config.yaml
rope_fraction: 0.25
qk_norm: false
init_std_o: 0.0565
init_std_down: 0.0651
optimizer: "soap_variant"
Each number is 200 + 40 x the weight over the matrix's rms, rounded and kept within 0 to 999. Layers, rows and columns count from 0.

# down: layer 2 MLP down (transposed), 768x192, rms 0.0652, rows 734-767, columns 128-191
# up: layer 2 MLP up, 768x192, rms 0.0652, rows 735-767, columns 128-191
down734,216,211,187,242,167,159,226,246,164,212,163,200,215,232,203,203,145,172,182,255,214,223,234,217,289,203,216,228,167,189,160,208,199,191,214,242,124,277,226,212,197,186,227,150,203,195,220,174,159,228,139,215,189,233,209,205,213,170,187,248,170,180,222,206
up735,145,179,208,223,147,341,246,176,180,260,204,172,197,177,186,165,203,187,234,200,200,198,265,133,159,221,244,179,227,171,176,121,247,162,262,255,226,187,157,186,254,205,282,176,138,185,142,214,239,164,146,262,289,166,177,171,227,198,131,268,215,195,169,221
down735,147,194,181,151,231,218,282,245,264,227,129,210,179,118,171,157,155,209,249,205,172,199,211,234,242,202,155,192,253,249,209,184,216,224,221,241,235,188,289,237,271,207,156,325,201,196,157,124,218,161,251,213,161,176,283,219,187,189,153,151,162,221,215,179
up736,183,165,239,175,224,226,163,245,238,227,137,142,230,238,189,242,203,208,181,254,183,171,188,185,274,241,227,178,141,217,167,210,217,242,162,152,239,160,197,260,202,238,222,205,305,213,245,235,187,208,137,207,177,257,277,179,214,224,186,163,224,190,172,202
down736,182,295,190,223,164,166,204,198,209,162,235,188,172,194,245,154,218,164,256,148,227,224,197,209,137,146,199,234,253,216,215,199,153,222,260,275,175,267,222,115,187,187,175,193,123,193,166,153,250,217,272,209,172,144,176,248,212,209,223,242,198,288,239,167
up737,216,237,198,156,233,337,201,260,176,232,264,229,199,297,253,210,234,276,211,141,278,221,265,183,234,269,242,271,216,158,212,218,143,198,186,240,182,190,176,89,152,169,213,252,199,177,162,173,240,189,179,230,181,155,152,262,204,192,241,151,258,135,273,178
down737,174,247,173,212,195,60,196,146,211,191,176,196,223,202,165,167,262,118,255,220,94,173,132,256,132,130,154,136,200,219,208,153,249,248,211,184,210,234,210,252,214,203,197,171,217,181,223,209,185,139,211,179,204,241,210,148,185,169,161,311,151,259,171,204
up738,231,216,191,105,196,206,166,213,102,190,190,174,196,250,227,238,242,289,258,290,214,126,191,161,244,175,273,221,234,163,229,193,216,225,235,264,216,144,163,196,179,226,225,196,181,117,131,251,172,198,162,227,177,188,235,205,109,200,249,216,185,242,164,95
down738,166,215,197,239,202,165,258,154,270,226,197,244,271,146,106,171,160,151,181,184,224,217,267,203,148,202,177,208,180,231,114,136,210,168,178,140,215,191,242,213,207,170,194,189,224,206,264,129,208,186,282,180,207,177,231,200,274,198,131,201,171,206,236,230
up739,210,195,170,165,127,170,198,89,259,308,198,227,195,242,185,215,317,179,155,204,248,188,178,149,203,206,211,150,218,161,259,130,175,182,220,204,185,155,194,235,247,243,216,188,212,170,249,147,175,276,148,228,243,243,193,207,235,128,195,160,174,232,295,195
down739,198,247,242,192,219,207,205,247,158,157,196,182,149,174,211,127,121,213,200,202,154,177,270,273,171,243,233,234,93,254,155,221,206,254,166,198,199,254,229,137,160,213,197,235,179,227,238,152,244,175,201,230,176,188,184,209,167,253,218,130,205,126,117,184
up740,168,154,214,240,183,177,240,181,216,168,197,202,268,206,159,167,222,179,188,211,186,287,268,134,242,152,173,166,225,128,155,234,216,244,140,207,248,118,257,188,300,156,201,178,179,196,220,150,216,203,167,150,135,120,247,162,224,246,226,202,134,219,207,238
down740,190,230,202,187,206,136,128,173,179,214,214,210,124,237,198,216,170,213,297,200,235,163,146,254,158,201,215,276,233,319,205,165,188,188,150,146,158,223,110,171,125,165,151,205,220,195,198,267,176,192,221,220,246,261,146,204,126,150,146,217,289,196,228,172
up741,259,175,190,188,205,170,205,216,215,169,211,159,209,242,168,137,185,205,175,172,173,172,126,223,154,189,185,175,253,199,203,293,166,258,189,222,198,163,237,240,256,220,158,231,225,182,246,165,258,217,160,138,268,251,148,160,202,189,196,217,190,139,138,196
down741,195,266,215,215,187,211,168,190,216,190,209,210,195,149,249,250,204,164,210,215,162,242,277,177,190,220,179,201,157,155,152,136,289,196,231,165,199,216,158,212,159,207,186,203,175,234,178,252,178,189,220,180,131,153,241,283,184,184,243,206,244,245,290,217
up742,169,267,151,222,229,232,195,192,178,217,189,198,201,299,181,204,204,249,127,171,147,236,190,254,142,203,232,223,235,191,213,142,288,167,144,236,184,169,238,274,132,245,207,232,263,188,157,170,265,260,289,219,173,163,228,208,220,239,212,163,174,206,267,265
down742,177,200,239,166,128,197,198,213,174,175,217,192,203,128,181,220,190,207,240,263,266,218,211,114,264,199,199,160,178,186,196,223,89,228,214,159,187,219,150,190,235,220,206,207,136,198,197,146,131,114,109,200,164,268,163,191,191,189,175,224,249,224,202,139
up743,187,192,217,216,281,224,203,196,168,238,156,182,230,208,154,190,176,146,177,172,232,269,198,145,234,263,280,107,187,161,173,135,211,165,256,200,187,182,297,153,183,219,234,139,235,155,167,155,243,115,188,168,149,207,255,215,171,280,161,188,240,293,178,235
down743,274,210,250,161,121,173,201,173,193,184,216,176,213,200,230,223,160,278,183,222,226,160,256,150,156,151,162,211,227,229,137,195,187,224,153,181,198,242,206,245,166,142,149,271,280,259,203,281,206,179,253,172,225,177,195,195,215,190,255,200,119,184,174,184
up744,184,207,225,168,144,213,215,266,196,217,255,187,204,192,177,131,234,143,207,243,142,160,173,204,182,265,212,271,210,202,182,194,247,163,255,207,223,210,159,197,186,216,147,223,264,264,184,212,241,135,145,180,171,248,146,224,179,187,281,185,231,220,221,199
down744,212,165,208,232,204,178,159,154,159,219,156,203,203,210,227,279,179,305,214,147,270,190,204,195,223,159,192,150,205,184,230,223,153,231,172,181,186,196,243,216,169,172,205,152,131,148,156,199,165,234,219,206,244,178,253,162,153,177,155,260,196,187,164,181
up745,199,223,171,227,144,190,223,216,239,115,188,183,155,213,185,159,166,292,205,203,168,164,160,176,183,198,152,191,179,138,183,71,258,187,232,190,226,246,234,232,220,246,185,246,303,173,200,246,226,293,133,133,170,287,206,211,206,155,186,224,183,201,203,214
down745,248,233,214,153,243,248,177,172,130,272,201,188,169,197,230,255,266,162,192,160,257,248,252,222,178,195,217,279,203,297,216,210,140,279,221,227,242,146,145,228,185,196,208,169,179,220,167,162,202,132,225,225,202,129,223,217,243,267,222,241,207,194,194,184
up746,209,221,206,180,171,174,223,220,186,169,108,167,171,229,135,140,176,239,134,242,136,280,175,98,120,234,173,205,216,224,254,208,185,255,131,182,140,229,210,286,165,174,158,133,213,154,133,177,222,235,197,145,206,171,168,191,257,288,172,203,244,199,198,203
down746,201,150,199,238,217,206,148,203,215,241,288,247,169,151,282,223,217,226,225,223,280,143,205,238,244,196,230,203,253,257,172,187,201,182,229,164,231,139,224,145,177,213,196,222,124,249,206,166,177,185,199,194,171,255,179,228,141,155,206,196,190,171,149,209
up747,261,168,214,174,248,153,224,230,150,211,157,231,180,153,223,224,278,245,159,263,216,193,268,93,238,173,108,197,162,234,242,223,219,220,216,217,201,177,215,194,224,185,205,232,192,182,126,232,124,141,208,215,191,116,226,147,126,188,230,247,130,270,139,137
down747,178,255,215,230,164,229,173,227,184,189,227,216,271,225,210,200,187,166,328,116,146,247,104,266,196,172,242,172,212,165,190,270,221,269,138,191,234,190,167,122,230,217,159,173,188,147,250,155,221,165,182,143,191,233,190,244,247,213,220,230,203,168,208,177
up748,226,189,181,200,218,237,193,184,174,202,208,132,231,174,135,205,208,284,210,252,225,160,264,195,219,195,192,199,223,130,201,179,177,165,236,253,164,212,229,172,191,222,210,178,201,207,176,163,124,189,185,239,228,162,174,225,147,192,211,107,217,160,110,157
down748,184,245,203,223,192,172,240,184,196,215,191,238,147,243,255,164,188,71,166,210,210,162,164,183,228,227,199,228,184,202,201,242,194,224,197,207,190,161,146,231,129,234,240,243,237,165,212,247,278,206,191,162,163,235,206,163,184,155,215,185,187,249,222,255
up749,270,221,220,137,175,205,229,184,146,276,215,212,207,218,204,241,195,271,178,140,233,156,220,151,220,173,203,270,287,188,160,162,208,176,159,207,96,240,232,232,292,208,148,207,197,168,278,200,165,163,199,205,141,237,253,196,178,211,206,206,201,257,198,172
down749,204,157,194,251,202,266,240,189,201,149,185,252,176,206,211,163,201,218,190,268,154,179,155,209,196,255,179,193,117,222,235,120,123,137,182,210,243,176,187,236,171,248,256,270,253,129,76,210,239,221,183,175,287,145,183,197,179,172,220,203,206,139,216,179
up750,238,224,217,175,177,208,166,146,205,207,176,180,224,159,198,234,230,200,212,193,195,163,229,162,236,251,194,176,189,227,204,85,177,227,178,162,175,259,221,156,183,256,192,229,172,165,184,200,204,166,175,217,185,166,232,252,231,195,199,229,198,170,246,160
down750,162,208,222,248,215,214,199,269,212,238,208,169,175,240,208,237,190,206,167,217,231,194,149,195,194,175,245,225,241,127,181,279,209,129,217,228,269,167,202,187,181,187,222,193,189,227,248,137,166,201,149,233,201,185,175,154,160,203,226,180,200,239,154,265
up751,170,218,226,193,213,219,268,233,256,194,297,161,132,202,250,223,225,110,183,215,241,201,227,204,193,211,176,153,187,265,205,256,233,165,218,219,258,190,186,171,204,206,249,260,235,173,171,240,137,202,202,221,208,165,249,209,241,277,118,231,175,179,198,201
down751,202,181,262,237,130,203,157,207,197,119,146,208,219,232,145,186,156,254,164,135,157,168,178,205,176,210,248,233,209,237,188,204,168,268,190,185,197,288,247,215,193,180,133,117,234,179,237,123,248,233,125,204,200,266,223,220,147,181,231,185,196,142,215,258
up752,191,177,162,226,119,208,188,165,208,192,201,218,193,212,136,240,219,188,211,286,115,136,241,209,172,135,178,260,171,246,261,190,195,258,222,205,206,196,218,193,194,215,195,241,122,249,192,213,175,185,208,198,140,209,234,136,197,102,153,235,185,184,174,171
down752,200,242,266,157,282,203,255,187,211,199,177,161,176,192,204,153,168,202,207,163,240,283,190,155,150,266,213,143,198,122,128,199,202,184,200,172,217,153,159,177,184,168,133,183,273,108,198,176,205,188,235,232,212,198,168,264,136,339,214,138,241,245,201,217
up753,226,276,209,260,210,220,224,231,291,177,216,158,180,262,218,170,189,199,192,188,228,164,209,123,231,188,346,204,206,233,225,209,207,203,186,219,152,206,244,172,208,195,202,177,245,222,216,236,254,213,198,178,208,217,182,156,239,178,132,210,181,86,255,239
down753,226,196,270,211,148,223,258,187,170,246,102,225,207,116,203,205,225,163,184,216,195,260,228,221,241,193,137,123,267,126,161,142,238,162,201,231,232,217,234,216,140,211,222,281,200,144,156,192,135,125,214,217,168,236,236,183,138,180,155,181,153,223,185,138
up754,193,187,189,207,178,172,105,219,197,134,225,176,189,196,138,139,179,198,183,252,177,220,151,190,200,188,241,280,272,209,166,242,201,226,222,141,148,181,204,165,149,226,229,175,233,171,165,145,149,216,186,187,172,213,266,148,187,176,272,215,218,188,128,208
down754,234,194,197,222,293,188,252,210,240,206,199,207,196,218,312,241,203,199,227,187,209,190,231,188,178,227,185,162,149,252,240,208,191,155,184,251,225,224,192,240,214,186,159,174,191,190,214,226,290,172,269,204,229,177,195,221,246,217,131,178,225,228,271,211
up755,192,170,205,247,251,150,194,189,180,185,177,168,182,173,220,190,163,217,198,196,186,187,213,215,283,193,188,188,240,257,227,278,224,263,230,207,240,168,170,196,176,176,208,135,207,268,206,253,223,218,215,162,199,143,281,199,218,223,209,249,229,195,198,254
down755,148,190,249,179,155,193,171,105,224,217,204,205,210,230,196,226,180,191,234,232,271,236,196,170,166,228,170,170,166,194,190,182,231,185,188,214,151,278,220,247,179,229,214,220,215,170,188,162,220,173,263,154,211,244,204,171,262,179,197,213,167,243,229,207
up756,206,240,187,189,230,260,135,183,255,224,244,161,111,207,206,177,253,160,207,212,180,200,229,215,209,173,144,158,193,232,137,118,186,192,199,234,206,186,203,187,205,171,132,180,174,186,209,156,196,167,239,165,237,191,232,205,158,244,225,246,200,153,178,136
down756,223,188,167,189,230,199,337,241,196,188,200,284,243,163,193,253,139,241,149,180,162,161,196,193,181,195,193,203,245,193,266,231,203,217,261,191,205,206,174,198,214,177,259,188,231,243,119,229,188,174,172,202,160,214,223,200,243,235,255,198,230,231,184,238
up757,208,182,133,154,218,140,208,191,200,176,175,241,218,226,216,262,132,174,170,201,242,177,163,163,188,184,150,205,218,194,202,207,262,186,202,261,192,171,245,251,237,184,208,212,179,180,163,248,222,215,301,213,243,162,139,148,217,176,164,235,195,245,208,178
down757,193,169,171,203,188,214,257,195,206,191,204,165,146,180,164,277,178,200,181,203,200,206,209,209,190,181,240,182,198,252,193,106,124,237,199,166,164,154,163,211,141,176,188,189,173,265,152,146,156,216,158,221,159,173,193,171,188,146,135,204,224,185,195,243
up758,218,270,133,176,238,192,171,182,198,265,260,205,230,204,212,166,195,233,216,267,161,231,206,195,115,168,216,285,220,191,221,202,185,163,192,150,163,163,127,158,298,213,241,226,124,204,90,215,278,120,258,291,207,201,190,221,253,159,196,177,150,146,215,163
down758,223,301,182,195,169,173,145,142,230,159,215,235,216,271,182,136,182,202,188,170,118,178,60,199,240,165,244,204,126,194,197,174,153,209,157,147,144,132,157,221,232,203,142,215,208,191,165,178,217,164,213,265,187,195,221,265,257,211,233,182,122,147,191,188
up759,157,176,231,193,185,194,247,225,183,160,214,234,162,190,179,201,164,194,174,166,221,216,176,240,184,203,182,120,166,193,185,205,154,161,119,202,251,188,222,119,154,161,224,197,198,144,211,192,204,185,265,173,184,188,280,126,204,189,225,179,221,209,158,201
down759,250,216,178,216,228,191,191,197,198,192,178,168,204,207,171,180,206,192,189,221,217,210,243,138,252,219,228,260,194,205,223,190,279,269,279,174,161,189,180,217,209,220,179,186,165,249,208,241,204,183,176,285,174,213,151,262,203,212,194,229,203,185,219,251
up760,173,233,206,246,159,248,188,274,255,227,277,205,148,210,245,224,140,175,171,256,184,149,243,187,195,143,294,200,270,189,222,275,181,193,197,131,156,269,180,186,173,151,239,141,232,229,166,167,202,227,217,155,221,202,248,159,199,121,125,216,170,242,188,239
down760,230,184,193,175,157,170,264,147,186,180,161,213,194,198,223,110,231,287,179,175,187,174,182,151,216,160,138,247,189,127,181,183,266,284,234,271,218,131,229,178,194,271,184,142,182,203,155,129,169,228,243,196,217,176,163,197,248,235,221,132,199,128,223,153
up761,193,166,182,209,240,182,167,242,62,200,220,220,190,195,243,226,213,242,171,242,171,223,189,255,151,237,220,203,214,204,149,210,184,175,241,139,176,186,230,159,190,240,173,158,246,237,186,239,170,198,140,250,164,192,234,155,208,182,195,215,183,200,191,190
down761,275,185,207,153,140,203,292,174,281,216,150,160,252,227,190,173,166,263,207,181,257,147,204,124,216,166,182,203,190,204,205,256,219,241,199,267,201,235,186,237,173,208,251,223,104,163,212,125,237,206,265,198,261,196,93,241,149,230,184,165,248,184,182,220
up762,207,212,154,222,168,253,186,204,234,170,231,199,206,207,153,123,264,206,126,149,211,276,160,187,91,227,170,192,153,200,209,158,229,202,194,227,268,242,268,177,194,208,246,233,175,187,219,237,218,203,194,141,164,181,208,188,211,226,135,189,208,196,225,168
down762,229,242,239,208,197,206,250,187,162,168,97,181,217,185,191,250,171,181,246,206,218,199,178,203,259,224,232,213,220,174,216,255,197,260,201,166,187,179,172,228,215,184,164,161,203,172,211,164,210,192,178,232,254,216,210,168,237,106,249,218,221,185,162,216
up763,217,261,196,173,219,160,224,228,168,215,181,242,135,213,216,162,177,250,229,209,247,112,209,145,188,190,198,222,163,162,252,265,203,248,174,149,240,146,200,288,248,206,242,226,213,247,181,117,214,134,191,221,241,206,141,217,218,228,222,156,188,214,231,225
down763,130,278,106,209,158,192,152,232,190,212,158,200,169,250,214,143,188,169,209,122,205,208,188,241,227,309,226,250,154,199,219,103,244,180,210,240,140,220,258,218,261,310,116,187,128,198,274,233,110,220,219,222,266,173,252,190,232,176,154,199,197,176,239,204
up764,278,177,252,161,205,256,209,294,194,175,165,161,214,271,164,164,194,178,219,152,173,230,228,255,172,216,211,221,258,203,238,260,207,189,131,186,186,182,260,266,225,244,215,226,198,199,270,183,272,247,248,175,198,176,204,181,155,127,191,184,212,204,154,221
down764,127,219,150,222,168,142,190,186,244,250,245,256,196,162,194,160,157,256,195,231,205,178,188,162,229,151,200,172,155,222,130,150,163,217,246,225,199,184,163,177,166,181,189,172,239,270,184,167,163,173,174,234,209,184,162,209,219,228,191,173,218,199,218,178
up765,205,215,201,142,276,220,150,189,242,225,179,206,174,213,189,158,160,194,195,263,194,194,213,145,201,239,206,192,194,297,226,254,228,141,231,224,125,210,245,246,183,222,214,177,168,234,127,171,134,196,193,180,179,169,217,206,235,260,227,229,250,247,185,175
down765,175,152,199,222,133,121,210,236,149,138,198,256,268,193,238,244,171,187,187,139,149,215,159,284,203,186,217,205,236,109,177,203,267,233,189,136,269,222,116,171,169,153,187,226,258,136,221,153,201,197,204,143,221,243,237,166,214,119,198,124,248,121,188,144
up766,247,144,223,152,191,195,167,239,255,223,221,234,202,174,233,154,186,184,292,213,170,145,145,260,205,244,204,190,255,267,194,166,150,106,160,168,222,266,220,155,208,229,211,280,213,214,232,209,242,87,149,204,252,205,193,210,280,189,234,267,175,207,258,240
down766,161,198,226,232,203,153,238,123,256,158,156,129,260,209,180,226,202,279,139,155,195,282,206,130,199,210,199,230,171,134,166,172,233,257,246,239,209,169,187,202,193,186,157,156,123,207,172,139,141,251,218,183,204,211,226,201,183,212,146,148,290,183,171,198
up767,259,211,132,210,211,127,169,168,201,237,156,212,155,236,198,225,176,154,136,184,267,289,144,217,215,210,141,111,254,213,181,203,168,212,197,206,279,199,140,198,198,208,131,224,126,173,198,144,184,134,196,185,194,272,264,242,224,167,174,215,181,224,208,254
down767,188,198,185,254,272,248,236,239,228,216,223,141,189,222,214,191,251,194,202,188,196,244,171,284,198,197,155,202,265,210,217,248,208,253,277,242,221,210,189,241,189,188,192,257,271,227,172,223,248,213,191,265,192,148,194,188,257,232,204,198,279,248,178,215